Part of a small language model's weights.
Size: 9 layers, width 128, vocabulary 8192, 3.57M parameters.
Architecture: LayerNorm before each block, rotary positions, untied embeddings, normalized queries and keys, capped logits.
Each number is 128 + 24 x the weight over its row's rms, rounded and kept within 0 to 255. Layers, rows and columns count from 0. Numbers have three digits each. The size before them is the row's rms in percent of the matrix's.

# down: layer 6 MLP down (transposed), 320x128, rms 0.0991, rows 298-319, columns 0-127
# gate: layer 6 MLP gate, 320x128, rms 0.109, rows 299-319, columns 0-127
# up: layer 6 MLP up, 320x128, rms 0.101, rows 299-319, columns 0-127
down298 098:081129116086161167099119104143103132154169131123104109167123137146135139164150092135127130117108177094084152123139110116129127100137170131146112113145122150187155094136096108124110173164168119060096159164145110088109140125121111117124136145127088121114106095109118125128090128113136138133146108138118110148143143135121140129138104089145148139174106115154174105130134162118169117106129
gate299 104:155094143150114129145121096136133183157136112095141120113100106114114164170105126116170121148110115143153139161132149133100136125118104114095179163107124136097088113099139091130072150151149154089138129167088079098098138131117131143127109139182140111103148138143127090133115130142119136132144115110100148135138163086135098134115126132093127107150165112159095109095145117115158092103173
up299 102:105093144127113115129115146137115146110158103130150070135106136078129109117098120151136102149108125106124161141146104111137138099147119145132113182127151140103129087133119130127111137155134127166147139133120121118161132118165156169180129134077100095107140160089126092107138129148174120141119128110131123133157125067125051165113073156171120155157101138149154158119142116126128119129112
down299 100:085145114088153134128131132158075151104113145117150131106142198157087108170111124112110129106124141121125133124124152117176152115164143131186103113144138114139106151154103161104112138097115147112144107143181107126121123077098130091112111143152116107118159118099157145086151106150166134112137147136112125090117168108149115156126135114131108131072129133087168141125131168124129124127162
gate300 110:140141096103124095120149058116118169128094158132137135132148117148105121122139133113133159136106140161131143119108121094109121150133122086152126139121080149117153142107121116105108135139142092140118151131126128107118072138106156108178120157148143131120115126184143100155123150124164098142114099109139135159148100160102129167140172130179132070096130106059106172171120120141136136124128
up300 100:123141157113121129161122104139143132104174105121098120135119122144119147132083143105132127145116128151126144110138133138097112095124160165143107134136140077142143136117135159133079103102158118106090162146106136108171105115126164169162147103093096140119137140112086156148144122162167081094164115174140148102116136105154126071163096109137110104131149142164068101106152129149122157120133
down300 098:129104095152178118124138129108121138125102141130176117075123165125105134108160078121134114143115114080079162177097172137088120120107145120113104118118078090145149120120144131137139135107056094129141114145154137152126119119127114162153127139104118142091134125119119158127155141153125119151137079148126124157132141153149182148110148117165134100114152109118138151109081124161123142135168
gate301 113:114116116163107136097126143113131109133120091082110138085121110100139114134169121131079143100120120128167136091112168158110126128135106134144187191129152167139105107121134101108142136167112122138097069089128159144138127094127170123156132111130119152130139134144135156088120123116125118116118103140146110192152098126131097151121141159108146140148116131104107120121155139143209135096126
up301 110:121130145089076124144154116145134161169133133178123102134116104083170132124141116166158111178141147135147138141156113122122125116185136088098118104119119116125151142148074137124102175081155120131136136147077102120137149174162134151117167127109076169112135152153111116130136129135156110143132110114145120114100107140120112154158128090115118181087143102121131136120155145108106120146153
down301 109:146128103118146150114156136111149130193102139116086116117077065119167155175160089131145094113133140113078129128121114137147142091115158109150118126112125130145134129176128133140166113130135121082099156099100093128135155159148154115108130103131114116150124158149145146119134137077101170139144097106148137138132119148084116150115121141086099143093148137134133150133183135106155109143160
gate302 112:129126099161109098086196138137134135125113134096141094152144097108136110169133108139117106120099095094136105107163117119115177186098134104153112125096108121103134108150074122122138177161132116074141127129117094153150127140117159151124089144136137144114126104187155137155125090123106138110116121135144113181098099162088129120144150148136120121130141126150145125106159134122177139112134
up302 102:084144102161105144082132141139122148124110096125151132177145136133093128121139169110107140108117086120120109139145122092105107138060137169134122116096146090117125120115139169121151161131168109135121146127085118131125064124119080134144134139134118148134160127166148156139132103101114143125111097113153141123107176124140153086135132094106156106091141094154153165161164134099127169130142
down302 103:112144073089141105090119142137137163124150167141134163137148183101154102169135163110132116120118124129096118109134132103146158117113118116141110117112142102133138112125127156174114143159086108105129136143169088109088151119110110130125125142164125148151101123140137131135173121099139133181165110134116135168079142109159145128190094079115119106129132156125091121147115099137101083108150
gate303 118:104127090127078130127151157153132095126144116135109144147132096098151149152145104121121133118100082139172097144212118091123133141083109163190152130116131102140161085140115132132134154127142112110106085123100134101154098138117130107146106141139130096098136122156157135139148118128090118142163082091114122166136139113095136144123149124072147160121132131112104103144121129119177133120110
up303 119:121169118159140158132153151112127138132097133130114163136099139122125218161098090148107106150112148085125142163122123098119120164137114120102138126162157131083111093114105118125073145133125117121114140144127083117118108151132139099119135118170126127108123109135128139144132135146125153076171135094132150154118122121117138113125096094140146161122156124183067139104073109132139091103139
down303 111:153134152148107145127161086136108133126131141142155123144157158110133142028136143133110065121137144113128156096119140142126121104120103172129142137135087149119140148122100109150119156142125189194110128125134120117119165070147079121128136175128114110114123130114109114147116145123128076086154146119145134130124110103130108149167131132109138132131108128148150113132110120134090147094175
gate304 108:133165119153124114083124083116147101134116150106101110126101089078108133132142129116125114111122148108168077079125153127130160109123137138147119139197130157149110139139165088107133162158106113109120094092138074116151139149146171134155104118136135155076129168132121143088158150121100109161146112117140099145130129161136125153152125127128166130160151134094105129104105092162133103118118
up304 103:113143152134187117088142059092166102121108130090139086142145124080095181159120110173127088150112124097107132088101145140114115133162102140127133121180127129128137125130150108135144151145095114119119128123176135096122118175146119119194138110136143114103095131095113127137156156094105116119127132137162121124127154130153147122129120118114148116154117125125181135101093114093131098124118
down304 102:182133113152128142116128152129129169141165089115117149104124186130159126089145136134097171179135116128124125132116139112146112138077120088116111136112122122086156155134154138119130104124142117153114157137169124122111110145135069131120151123092090157135122095099171138132143156159169163133082136145085147128103115119117132092146159129120124125048136143123094130106115147123101150147122
gate305 097:118134107123106164130141107162116108150094113170139095142115121152191104141142128134097132142161101132151111165121155155159153114126101091168144126149129150121060119093142102090130145116161116122155115103129137089104170151141161167108124101130106147102144129138146123127154133069113155150148099136146124131106123139132122107080067168117104112127108146153125116169136165100139141134124
up305 093:095143117137122088123155128120151091117136129175133160125090139149100092117081125125118135132130104124137121130119119190140116111115178084155128118106138112097115130118093143085170163100183099139113094141153145129091144160130148148102115087164116094124110123178138124165160083120073162095136121146137137131122129152131119118168122159166104139124088132142146153146119142115126122129111
down305 090:113175115092153149108117146175112111153158147138085127145126099131111114159117166113123150116161113125114118144103129083120127143141093126157098108145111140093179106129190100134137144154118127146129105125128093111101090134161097125088131180119121119120122107147134165108090133133106153127187140135138091088131117165131161155111114133099149188093151113121115150117140132116134095103150
gate306 116:158120139151103098084140118151172113147139133125113091124135112115125116140184104113152153133139099089152087109110141124126137100103102164118119142147106103103094075099120085113090129135168147118112119132107125124144123097122148160141128088154127106093134171157149143128124176104156131143147135126130098149105120123131106157150144106072141148131160115109161160071176140160156125104146
up306 112:068102133163110146149117189128134084085131086116093116153137129149087142140135119178108109109122122134121129120128162128136148142132101166139144073145108156174118132125156150147117128169094116111128137110122132123145174171123154144115146081150155183157152122129172137121087074146129100115147103127136129125144108127133160126091096133156100109103093155132141133146116120126123141123113
down306 105:124113141117070109110168146132131135092119122126152092154126034145133174183099135141104101168150167121117126066137160120128072124130135142113169145154123119104129152108132080123097109123110157145121137114132112147151137141112104117102125162150150137122111133133137087121111127107155127098154133180128111144128137131145143143117126129154115133093095139129135128141168159137178105126103
gate307 103:174124167115103153091111142131150152171129110123097122129107068081093136169147151108086124074109129110159120109165157116147104097110086134093120211134118163151143134118159129153130139094095103123156111096133123135158144099155110144129135130095126140132113157166116128129134146155114144121129109135156141118104135102117097134115096144101162115139151134137106113090147157138159123137139
up307 094:166144156140103163155115087176178101131122133150078122157086133110104106156122142111110102136135125116144122091136162132065133075148128132066142140126122125129115157144106146161094133118133117144163126133126154146129161136121171135106116163129147160137157124124141087151126097096111140153141145132161111114170109090105118104120124123151109125093134106132101071126133144104146118148174
down307 094:135156161144164133164138149136103138113135150132162127168142223131109095103145129085160137156132108135108138123130127150123111144102112149166100083114131152153158118114134116119160140097134124166070085171117101132134123160137083117107145144141117128125126098149098115112136143117148106143126138143114134125112177095135167151093100103110121111121120105116140175139094090147084120114132
gate308 083:153121094159133083103139132114104156125090102101147104141139139124140141140119122128121168143125158101110150094193136100123150141126131127185136119163125130092112073130172113060150151141137087095096103145125141162157121148145175115157104120135099113092156136094107102101134123149112097123121114116130100143155123170122135175153124144137121131130135071111158138107119123141126132105154
up308 090:117158160103132125148114144131146130105192148141126135155145095126119147188130147129100069116121128129110114116125107130099106117086117141146137114145124084112152157107120134150098110080122126115159136087144139085133129111138093131096135155120145174117080140140170124130149143114124140101178101127090180158135143106174124122100099148102126142096088125120131098174108105129160120134154
down308 093:156114149126130092124139153069130125125124096139119136118148090140168111155121142151128139139164169118074105084162120122114155135131138119185105108165157086121145151159172102129144158118120146160113115109105157131154125093152164113122144152103111150139123141089132137100143113148136091178100153083099128132104093169116117143089094122140124138097112135110112126092132091122154156130149
gate309 105:156123147128106104101117130131133110159130110121089122162163105106106090137132162087101188130114128136173106144158091127152133167087118136152167168100143159081123074136118087140172161093133134134109124180108138174137111138125138132135088120116137102128148105160112135146133130106138107084130129149153094126141103167140093153117148143123109135157087111116129157093134150138135155135131
up309 094:071087118128138143119136133155166111133089117159142162136097136122130133146171094097151127118108096153096127121152153116144127113135143129127121073179134134109153111091155162139130124142134148099112140100130128085136140093132127123113096091126156114117120101125188189112129134133112155100142139072138091138141156123137143067111122131113156161114147134126111119134088129118142119152193
down309 097:157155139121125131093148168138133111122105138148134111115128035127155083177116104111135124127115153136152118151140132106151159125090110156118148126073109143091108126144127080149118167103144116091177106124092155143141119135127173131131112164150106135100157128135129098112106148133097141113113104113147104150130142125117134148113145148161115106146099135115168150102100159115182161101118
gate310 102:132105137105134106143186131114119172131082125140133155099103106133121137135119115137083132131138115142156067148118143162154162103139114122151161138143132099086101134131130085138118116125170157104113149127103121089134142152147139105140154130137058173123131130126128175149142150090119166092151107113164128129144124077164087131150111100151112139161133136128101127166100146091151137101109
up310 099:122166129108145107119140151124114171105091122108116163149123124143124130118107106073131162142135118158164144159089135135105098119144150163158195127129139143119103152156103109130157123178124117149133089134174138144145100106079129107129123093161169120132147130113117106137157129147100112099133158127144138134098129098101122126143158080126176102130083072104133095140143100124110108129163
down310 101:100124131138144131143147173130145105178122101123128120136117141142178144123137107091110116133169130140093121125115097169113147127125172138092140146094183127119114143151123107129121101126093125127165155184180143137100136120115112131094114181124100146112112145129141126114150075119123133116146145114085150106081112124170149159146114128144127120119180113144101105125160097090139142075162
gate311 098:126110137136121161145119074101105102153103147175101109134168115094110081150108160151108150133127161152161134111131115147155083132121052086157109118155115111109085130142078148161143110138133125117132141117109149115143112104150172129142127164145145112121095123164106114128131136098136142160132161147112111128150103112134103148154122147101141125134157095097105154159108139191141145134154
up311 097:139135149123133119120190127089148111133144097110125093161136148139119088106127164130120109094152118115101151102122146139101152142156136113136161149096100138145080113134196118166152138139109124114151092142142150129171135135136102140160092116101131153108127119112177086104109107153160161148132130161169166103137155133137132146129115100103159127102059130133111104111143108162122083123131
down311 095:153122105104167118111181167132132134111149137135138132113095102102171085095129177120126091142167130156064135097125117095112148103111101131103115121121127149123118141112159101156127161141140118119111112177132146095099159093107106111143139130124132137106152114109152130130163107117136133116155134080147164138133127086164141154112183100113115133142136117189105087116148149123152087120122
gate312 097:173137127175147096070131146131111083106148126147118147139082101117168127144166119091114141140127115105145137104128165133124115159134132149145158147148123144118093078066110111124163145100129111134168091124126106082124100104120129157106131145099121127114123105110099126148111089087126122169139135160128135135143094132111119159152133099155166111129099121133190171124173137138135133122139
up312 102:151148123143114127145138092042146124105156046095149127109136129116136119100149132150135103112143152129140139120126128144140158075146132099098121139104091168120164128159144094080129137149151130126126187118129150166105144097178153148127109137115109107129118124162181100125138122119145125120108111139095085133142107146124110126101137166114147129161110122118077142127138148162124117137137
down312 099:104152113125133148143119121093135137167111149136130071089126083154144116133166138094123124086106147159158089142131112140097133117115150145142113142098100101083112120159159122119145129154114147074123172119162154164154128153129134144148139107146116102148106118146127123140127128130087149107133085115089083149136137133167136137101134158111121108194182117136114153109087171126139152121099
gate313 104:114096087183087156110158169151137096123138127080109135164127093108137159169158097124088131095123153099126110101122145133112087129130147113127158134148079159139140090176140143112102073147079139126121121093138157134149088101144139116153116102114121143120135170125135130131120109139126119131133073140128109129108127141109156108128075159124148125147104141132152121128148153147185136116124
up313 105:169131137138133125176123135114131125162088145099155124128113120085136139132103119147133128066100141160147115160103139131109147137102121082141127132136150169147095131057158120119095134110141121149081162106159107168120115116099141119164143128162140106107140117123127105117143181153133130121101138118119114114126120119140076144198091171136119146134096163139116136091157152088120122135112
down313 103:130133077182099150157097173115137105121113116124102133127149124158121137069165141135124131118085105169150140143146135097146133126158140112116102157132136120123147119115132120084162141139077127104126160110162150152123104109179140093163166151080118133090126114071139117142089156122130130157123119109110102141108085126120125111147129153133152140140125114120117104132111173186094128157137
gate314 103:136091119148103123089120139191130115180127144109125103137125101100161100125165103134142110119043147097155105102139157140118110087155077115144113167112135113129126148185137120123149098121118122136140105081114141165135099109136151115147114138131107132122190156111109161113180140157102113109128142100134128148120101110135106113131106118130156153151128150160108112139146116117157161106131
up314 098:177151127148149095159119098139107084128124113134095153134128125105190141148144146155121122139103129112096116104137135095133149128129066145160087127137127149079125103143159168163145145171119150103141135150105122108118098131096105097160104124148111129139107156131143121135131162144141093121125099111114140105115149162085143134128075168140111116106169143167159150127107097159113161171131
down314 099:135097128132109138139135132141149137166124083187132116120137112143141134086111112117121088125112143113190138129082120152132113145068147128111120128154148087097158127157120061110128144118136121211138146160143146115148146125173132104124157100114124114137149109088085116128109106123105103113125119117120137156146062134135150128120129172102153146144108129126161142162166134122130140117131
gate315 088:121076135128094096125158107110133125115157110114120124094153126166132119104139123144120121116132160111168146090128131111107127148147134138136137138104109132100155115114120130074119157121107162121131117113105156142173115115165131126105129154154133121158169067100153157112119110102146138079122096128147136155181094168156090171112150118084120097117101094123160182131104166128157101105133
up315 089:128075165130090156154124119096123114120119124142090103114146141135100124114150152156139079107128145124150141141137133188116137109116146139110089134138096131157151111120146161112113133093136139124121091107128164144197082110127122106089115121156142099145134113133120130129112095161142149126130102158151148136162096172125098134138146105073141092133153090157094163092109178106131119154121
down315 093:128141148172167121136111146142148144156104120117122122122117252131130152060127130120137146124122074137160131158134129150148132109113123114130138156164141102126102160091102112102110119114178117179127114161143136129104154114124097150143104105121122135091098155140104118141157157122103126143143160119136136084097120128095131124139111121109125120132140156123129103119129103142079117160127
gate316 096:132130121155145104131136098137126119125127106167135132116095101114115121171146123086120131137135113080158071150160120140099097115122113114098146110125094119169162129134135140093087117136064174092134177144131092106084091182147120116113123155174128133139130153106115135142123134084111147146163130134124124160152105103097132101111126142136122161123141146175087133151156109166153148147133
up316 104:108171087192123089118162133109135098120132151169149100161184131122139163127133154125123106121118126121153146159136070122120116138130085146139129155140124102160143102126150082137139119132159148136132128139124133148081080133117134130152103139089163122124157114116128117121118103105122126162099181112142086132131115161061105151139122075164143079135106127133166136118124115114120124135117
down316 103:105116109123112100113159135090143127098146146148120156126191086124106141150180122149092074154119124138119134089155146073125123115151136173084111138092140135133148156141123124130144132138113131143152112098186135109100122094113147154138166134135134155133115092133130144127112111160127127104158169142109092112122091137130108138144113090158192159112125134096129122122108101094141089160109
gate317 084:146146133152137109151113109139115103123152137119107135102149143134151145109111102092114200125162089076119143091110139129163151119130091132124121153124149131110133143154122104097093143115138094151095173161131159092127130124122114121163117110130117127129165090112140079141083163110170116152151156143149124122108118085162146129141164156089165142104134157132098154125134120176113163118169
up317 096:106118093117152132154121129115167122079068132099133093160103126167106116130147154134107119113118141143143164144112154156096149111111128117140118088162134131086101161095110103105094134191170136147170092166128100116137141182146174127130111135119152087163125140108125139121139134138114098184110112132121134133162099126088158125135156134110108118130126105121178146135134122120136131094107
down317 093:139145111132146145107148118092141114107103139152123131142113136130103098157190117090136170098132122087071151104124170130105147135163148129143150127119091125141141121136144147149115104141125190100106134131147103109102164111143127114159100106112121158161116132096137153106174179134123138117124140157134168138092180151111109099151148124102126086157084142111080113126121151159121140104101
gate318 106:097128138087112095085180129121157129159121122141093088117099072125129086127157173096136137146124110150196121142110169172093130138175096140135125144145157149127113122128162149146111114118106170135152125111077124109172107114117134149136120078164112147117150149132125136117129136132137112111146084128177139115148126104115091132115109139106157147129108128146153116130165089126140127123099
up318 104:129137116106131149152088121125148121153152170063146116151136111130137142134146096125124146125138132109099112113135143136135116110130114103110113099121109110166136148164102114154134165135163089135119127118107090111124115098149096127187185162114119128170148150141114088095133099166087135127168162157149116127144142096094086094183083091126097115135160129124130154153138147165137113145121
down318 104:084122085121117121131102106132162157130144089112125098144145150156125134089111136123132095187091168155097146133123141156128114116092155149124106124174144113132149126166107099123149132100143160179113148141130132159161178102133130146136170117105134156128146146112080136121121124136079082119137123118121120111124102101134121092139114138082103146132086145116164137135160146140062113152129
gate319 099:097134130112169168118105149138109059146125144118137134120177107111122083126151141126139111114106142126158120144157150165144127136109117109148131147131097120074090138139173133160117102122085174133119117141108106133098120111136139120118098119167117129144092172116157140163156105105093111143126138094114134114164123109150124105132101143127198117104138134098111165084124180111155127158146
up319 100:105168149181128147155147125123135130116106146108154110133155149142149122122134118136119157102101152090090130101115153127155107099141150115130086123120150138107136127090134173153145165133132142132112148100124097128134120113167131089112114146110107126139122102109089141133163114085153134044132178108149116115151122079134126147132116095126126186132173105123165129131137087141129140104189
down319 098:087125143116138120121138097118146166166122120153115137175141163118151086092067119129170117143157146120153126074139110149135163112118115094131166157150115089103094137109138123143076115119139168166126171110141135122146124116122129138126139139116141107116149144155130106132101138146124107116104088132124172126161147103141141144116080091128150160118110161165182103107121099133130069121130